Each number is 500 + 40 x the weight over its row's rms, rounded and kept within 0 to 999. Layers, rows and columns count from 0. Numbers have three digits each. The size before them is the row's rms in percent of the matrix's.

# layer 8 attention query, 128x128, rms 0.0581, rows 24-56,87-120, columns 0-63
105:538472544508553440459483504448497472582527507481501580465545533477555465477594515433476495476508508481522511511504488468515468569526517518494552467456494498511550522434463478541451575486494505
089:483522537528527453503483426483426469502509531516512473497417526486489544492421519478509527495566486507530559459457575546517561566539458541493455563472567513596498462533467430566482417459495439
095:501473574445441544519556513553492524465504479451504502464493497493475487457451452498455463495541457493441464408518560455512523475556495431484524439562495485524397516574459515520534532478581461
091:530566511546532510522557494513466487592492551513507463567509443479522507484513548461541516529505458522409522476502547482392402484433504425484462464500507499510496527487500473486413493432508482
089:468471534503472508519485458411547518472483544558449498503516531524541524541475464465616461493480426502535529529575468481489466491593547482514515551442464480539526515571490552546553520546507550
086:489456505496522483503496500487500516423462505485588469560578529457615478481512478507494568588568474508507483510562510553502534536504457507515555467433465467477576510516441485505527390502507481
086:525464495469479468568523603491498553444543545567545504477555480475539506476538568512516507480546519503461470491536537604450516460461509510457481533516425468504553466470505480505449510509485447
090:519514489561522482525568437539499518544476445536540493533558492512529574514505475550454527517542440460493549471500490470458522504521496435458499464531495479516441404570505484443507534477437496
091:509507486498487541484474499509503488533483571469511486500493475528452510500385460482544509467455481471456487506546361506539489557437473438484490533493462479436441516586478538530458555476517510
090:512469505527468505430508526515520494545475511487477476534514457577453479492405491567543497480479537491492533500478395468506516520446513518462459531521459525503415540509497470553468556536489586
097:523487422436513491461438554415485526450535518447440447486488531533506452540509495452488491493492564542472489470521521567529573421490516532450523597527495531508512489478584523534510493455485523
108:524507526542526468443465525499495457442495529540514549527469450512558471491510542481503560518474506488462508485523511548548533528469533454430507524411544483559453382525570430584471534483481482
107:480482576407567523519488467520502431575541485485479540502600501552450531427542489468559513462561489483463570550459585465472477524502495513522512492527503441468522580485525587445539519452477472
134:519464504465528501528489490542507436554502483476479538500480524527403480406554528534495527505530454504568539520463514456463444491479464430529570498528606508435512558516569467431450458480476506
096:527492446509477486572506528522516529486520497478536455588518479494429477477446562559565540453514410402536530473500567539477520467470488476514445431515524507502455542541457430520508417522528527
098:506559509547495561505524475495555491529423540558483465574568457468505526482491515494488528523439524444459427506498489522527462516464454469456539458519551522488508467444512459442449467424497484
115:522517493511554494561463490565504538550464480485508521520500456522554535538468499530499575546412486477515493460467521515547488482492541383502527451488526450482504482478476476542476544425536482
106:456480516494498460520466530473481523403510461492403456497528490393567471485444471497491485439476464452459521428535556516511429458496518466554508532494539487499461460485545498537487532422517481
119:505480462477526500485494479497512507516542423410500562443493528479430437450486456478433508512510525546529456546462522466486526510528477519527471534539488481481511502550500496580526555513476559
103:435503462520496517455586500456533447556518480532541519450457438546522517464480491446496474511488534425493547488531507489515473465441485416494483519493546473504444520512503485474519496513500571
090:545481553513482456543469525569554432552541479501431501470503496549511497488558395466529586458521488527460479494507471417507475506506517450469505495496536524494409476523587487524466530458552468
101:447549544508481516493487499453499459499541471497410459561498503570549528514461448454514515469510461540441525528565487457492501486502454570494525490441510553480457529517562495574481453502487459
107:500561530523522528530464579519555514524480452528524552458505476549448476510526455520479512564430550454532509478479494539563505511483514485474480485539562499528496528557568496555453528452485518
113:481475498530504471428505467429552487536569511521500523440548458503427488525506569458456541502503622559482482507508494506554414525511475546562496441547529514523521520404573430499480487562498551
098:486551545467568518480509505480484479455499497487562480464559510523489545496487465427479545482544572503535523489469591569541482506430471552515535493421492487470519538424515500493498439433451514
095:481551464516509479503474521478534450539471423493525530506583499571485498431525507536509501499492488523431530517554477440550540471486508440495518532490503554386525544520469474594512527487481552
104:520555502522442484434496525508521500549481467531548501452404492493493523536505512510440462450497487521484456530563466524562543463553573517490502533494532461559437461576511497574560543496539542
091:519445523551499467481500535472567556551478536532474507557500487500494527435487438498582532439493511520522447487437501487510514554519589513468496477445505476473522499506426415560454539446522495
091:515487459559527562570502446463522490452458466538485504538490496463527498497602493447516523428466525503468502440511561559475462521510590491491432496506478505410561507459561534470531478461526444
114:519485419543502510499506508480443546542468498496557558483445510504436513540459476585577489556444516528462466446541456484486504479519526526530444458579589596542441436578477515508477513538461451
082:453442505416518513461543551503502503519498505450562474445471450458522498459541552521509504530524540528523511551421551494526529552446471567519490510525544539409480527488516515530490477562551509
103:486528424450440468553578562530443526483497555478509417560521530447512517544495440573574492514536508500525476449526508444493569489540520442509562545528499541451507479537399477447481460508543465
100:471511496545527435521555527488461616439494500550429412495521504487576570505522512516531502452491487498454552454466520466517444527479513454540503543479424463507456493482488491578461467525480481
095:475543475493520520541591431484488467490478532570493508551491484483479515492547475559534513463494495469504482569420462492474536462525451426544474495521479573423453554591498565512468495450468511
100:536496472458529471447473506498493429548540489497505543493570457486459498540487460453448510479472464396513538541584573500500499467517483496553498476526551464463499522460535486495489505549490497
105:511432527459453442515573552545507495569508554479526500525497499465469541461481475529550506484551513505470455526518506443493544431550520483473499490571534533474476429589504513477504469482610421
107:522505547495520494542537574507539501511562521450499525528426544527529413453489523536529471384563435508502537477484472487538519476519449491487515502448534514494546506534511540545466541527476517
113:503592456511493563520486504511470491532538491421546418503518506430486469515549574524504579463470460511494469485468532497508471571551460425505513485509553510488501514514523434553432453517488431
123:448442572393484515480527557487537491477504495485589468446548518487531461480488578448520616451558487516541465489487580549501538521460474539511448548495436483545580531483500461520480508497523528
129:473507518500535454469571455538474518406567461563461503481539553453527520493534492561521461522552474498498576532524458453466510521550555498516510492570566523499511461542546486444448528476536478
115:479483563420477498564444547538510475499506523450493568544505468457491478499463537458493428446552427507560510475522484483477576417482499443413507570514539454519526506463490473415494502431539478
112:488560594508421520526541583442459516560519485495477479451503551518523458480520429535581431529413436480520476493456507571526496513504556593469480491516528448507483533518508524519496560539510552
083:472469515532492499517533518448549433477536453442507491522513434497484509493500509543528465509494477476457565446422541560560563460499540472474522480447488500464517516513422431515540515487578475
057:446483496489456493479504490475484466439551424559525505510510438498490505449538488522487478456422547510521532502448554537563556534443486536465476582510514450513516583544532473482588539491541427
071:511510427498502510553543515516506454504454575474477461501491527448476526507489440498514437557440479470451483520508475512405500483506582448539526477534527573444502520479448472445479482530539551
067:464496519473540535486454536482443489537490520512507575455469478518471506509461437457484558517488464492556450512580535515559529454505482430551463486582557482495482530497544521462464504489444483
059:507454555456459564495505544467475520552517576489506467488522477499449544489536465433502540490538474509527450468555573525475513545470565553479495493540445504442419450538535456526475487496395525
056:546503553479556507426447498481526489516494466531582488497438548519462476502493518468539502401542471539502497528513584475530477481469546473507476549532512447571512471477551547500448471527491488
062:504575424574485526473516448482536562401546528500470475591444547476590476527540559513495508485472485437493530507466474514464515544484508536484487438385492495470551508481455476527522460490527495
088:520470519484562392460475567454442406516484493512501499453525469535460499482500446447467490513495470493526487491531531576538458465496519395584506536529497468571467474540594478488468497550448487
071:522547580541559492482472435583449586531577565579539516545442472476504510428535542538573513449452541532537519516466436484502491538482451542455485482488477465463515484470505538455485514469523500
086:551458510515490449519493488467515550521447491560525522465588531481415560489510436495564489453479458473444429467567431504506461519521500494518510589625500513544479472497511484488495497463501497
103:510452516515513550494501562450414490555470485428542507509529512510421541576454470495555500534540521529526466478544574480460495531569545488472455520513466524526459558596473465521502495472515560
094:434466500508481500467501479488540507560504496501482505531486457480497516506505494492479461465546543459566495562507503442484503521553586471494457445482576566491509574501447415443511485529554499
112:451517519544508517496484400472502505485487456493508509543460504474505409490555427518540528400504504583502398468522537539498498568500536521587479528537543470432507461523508452480463534533478530
110:515414481483552476492460492547387562450562500490509534459502551452478509489475455483525470551515487471505556544496451467523550514512467527463490392558525534584454497470511597512586503506478435
104:521494526479435483513557467552505452614463501537476471521492551560458543459530515496497553500584525469477461542444467554529509524507475496512549478495566511448489516436465525440511482513438511
112:477469556449514532536491534519463520454526467387526452434582438549519463590486483582545506509578523562479531434516479508567554531508502475508465434438541514565551435490454454534439479486525573
113:446537428469531478559523490504463507415557436523545520482477508554466395431488523491501512501553446548534617525447555511493503551519451441517487495433491488449438598498505470475430540563468479
116:507511454534504458475519505547501514502484550468549427553484526532460517484499508529528497471447519554484483513507440481415523422535511495513545558478564511422525508510427490518559492540554538
115:463541501500491487553485476482479510445599474544504462521483542433417557537557497517534478450497505520520457463541514503488507464549559468437547410557509452579568537583479438492426433489511405
110:479519507576475502564512489537575494492482427557526494530486462506439552538525443496544507562454507473589557421489454458490508515493476512433521505521528496514563492516535501521471492451394498
118:452495461521481520529521558561527430532510458497483482484483490498462494518524478526441544480523528479528591457560567495502506457473526512499514466492542420506452470548478520428537494514529420
094:512476514461476537612484560496520481453479474512486575501532489539539463545479482524498569475501550444502534445528600551543465501462481536454421469556479478575476501464445465376458480594505503
111:510540526556510541485475482501577466480514537507473521518496526451478496479489556461522510510475561519518473581506447441489511468488494500487460461493508506495546586575569524441496479544508490
116:511516428384472498491546573500497505509535488522519480499506505427561475494481509563506486488449553412450477450542481477515548515505524433519494427523550467484486512490529443500464550465554509
108:500585443505524561579470473489452471500430549524496549441491448555518552487548503452428506490422566460517480488455504497507480470486510491547506453518506495496545576538450547490509440494425466
# layer 8 attention key, 64x128, rms 0.058, rows 23-55, columns 0-63
104:491537497516548411544556481555569541525493540532471599500493439369486514402519543507484494415532561499503501495466559498562520499474497515504459471530491556541455536497506564497509455512539471
102:478481503514503532425567502511472506512463464488578446514555505512507522491504445539492503500475494568442495482559571451449561564524500431451422529494495516490546553442508473404529525496505485
106:601427474469464496537554545567516467511505541492522500522508537469440538501426530532507496522503449498501436526510467455564483420519510470520507522519457494507440462584514517508516529518542502
105:493523474445497414549506484482425564443424488472513530452474543470508489496511480463529502544514492498542541437488502428586498529428535529526530503454456546536498524537442477488463550483444500
112:513541521483495505473492486498427454402531460509526502453565576434580444448514470488507571519440549485534517536492558508528510505475503478537577471512437465484519512500473515478464476499520496
110:430466503418501517542540496467421551474521502466516508499528520553454446484452548498520532514553523530537517409445577548465497543524443533500496553491448523521509577484557523490492587447486478
125:562466508491465484537487480571493494502545501485460483487469528473489477466438538581533475531508486522479515464570405491498550455547548504438455443529568495523506550581521491504550527483525471
110:421462483451502518470435480500503475446505488448572495550439524450457495475433436444502538532525447554556480513511501507569514435599467519468496480503535501450500513556516472477425520464491512
104:554506514485516473520449452550471467466480526414514443483496478460547499532512467512514483440435507491418446508467446582497541464501428513469547475490451469538522500493471561511535513525469546
070:520468527541473427576488497499529552441555531519554437519502553461520526486473487429498540551597543543515436497502522493560474504538480558510532479477538495525544471510492525533524455513544507
070:527472483483485531595498506516593550445521469561518440574454552472393506474449497464485514503570509558458428453450482499473472486560519438478522509498472499479486450532527553545471485529504491
070:446538519563521504461491484462528560546445537567587498438529532476528552479423571508551478529451515489536518566507488561518487546495523541496593453510468465468482469488407497465510519564462513
076:505504466481496524516523445514502485577507475524484541534509571522513485517490502570499472438407508497420475524472570501438490527430482526553591513539417578556460530454488480510540529474552428
070:497519461450502490545558537514478499517519497384507493516460470613534469514472448491561491562509443505559487506424487546513443526432521542475462483501498466570474536458496484526577540523574455
080:503469543520566476452567479450487503485530535512507550452517467568427431455519475496459545465429511494499487484495552528537450431517503455562537494526470573471441545450519462440447507482496465
085:516500506451486504512504505516511497525494525480530442445546442510533529494513451554502446515499502534487563459512473403439433486528498515509424546568541501482511481445468470507470496471486490
086:505515458482463574511446465525532532506525568465520447479520532478479457566511529516473495459501467525490572468497485408460583525476458495467541535567483556469468518529513564545582526507512493
077:504478482435502517445493489488492462507487475461546442533519478507490541489539579517555505532554494496478426452494541580503436485524533470512502411517490488546571511533458504524489484498491516
101:535531447466475488536531460478549467444502501496517514560475513396591505486504508539468501579489520457466438523533454478476507493488490554504412451453491490499581499546516458456511498558498491
082:450473550427491495512489491506484507459510506556509486447469508465520466424444547574524429518498475521455515452578504525484549531453464453503543517484487574432496492537526479455520555484484439
105:527518505532544502508451466516595510513483500658487503525489529516541570503504494504494574511431460418513468485519485515511502537492542468505516508543534588548518451484463521512469501459469500
112:532483519505519539547540464480522495467519412461581539429494441507472471438499420458539500439500570526500431475518485484472502578537538396553471515521465495462499527543479426504427514521502605
098:538481444479520480470470583504440511553533495429447509496479568440470563471480505599494489507523518544528561471491441591502526463499522496437527545485515549548430435505463551469598518568474552
102:514446569484479554531578478493451534581509484521481479474476547475586577506538490480535520467478462509496507507477543488557505475459546548495563439503521512557548476460471547555550472548486484
116:514484513481493511470500575552483481486494480392508521507456513514580498461479539538512529479513379486494538485499548517492561485524531495494491477495454495516517507436514433509525540482537516
107:494481517533482560555508477501440504483534375482491456493508588480451515529523588470561471506483494445503550565527514465435470556525535471481492396447490496531495594477512520481430534503472505
114:551497514477518512463516488459536519536451486466458530530531494487444462560487488481531512442473544515519396516476505574482514510539504517670536546485493438518480543550456534485500494551534427
111:488539463483449493521594544475479494491573539504487524493544427424518541494492432588469477487474486429518394426506456460512520440527475436455481459530479427525385508538434502453487506446518450
103:498566530521528538428493467503567523531489479513450538461434464549521521550468512571506491487416564482464512498482523437575437465475462496444543470497488483517497620502485550491498534533468502
116:416491557515505468437528576570494520463401443491493492452534454539496527537526475517502555542535485487436514490524432432531508490497504480504486476530579457497465445529511537510481528471519500
093:413485579496519447493409561508435504542527508539509525455554450501570526495494472533456476515487470458533474485432591505412471438493399461513497469480477463497498532440532477406472502495536516
107:450495519561454521517490508502494571512533448509523531526509511535519464500496461438563610458507524525533547635581486504458556494441467490517518573468540499525439533506534491463457575550541512
115:503490468458531511481519456537517502567508466474577514497499507477536571463439446523496439480512516473543538484436569463525491491494462482522517534536513535527511477460517465485514528463580499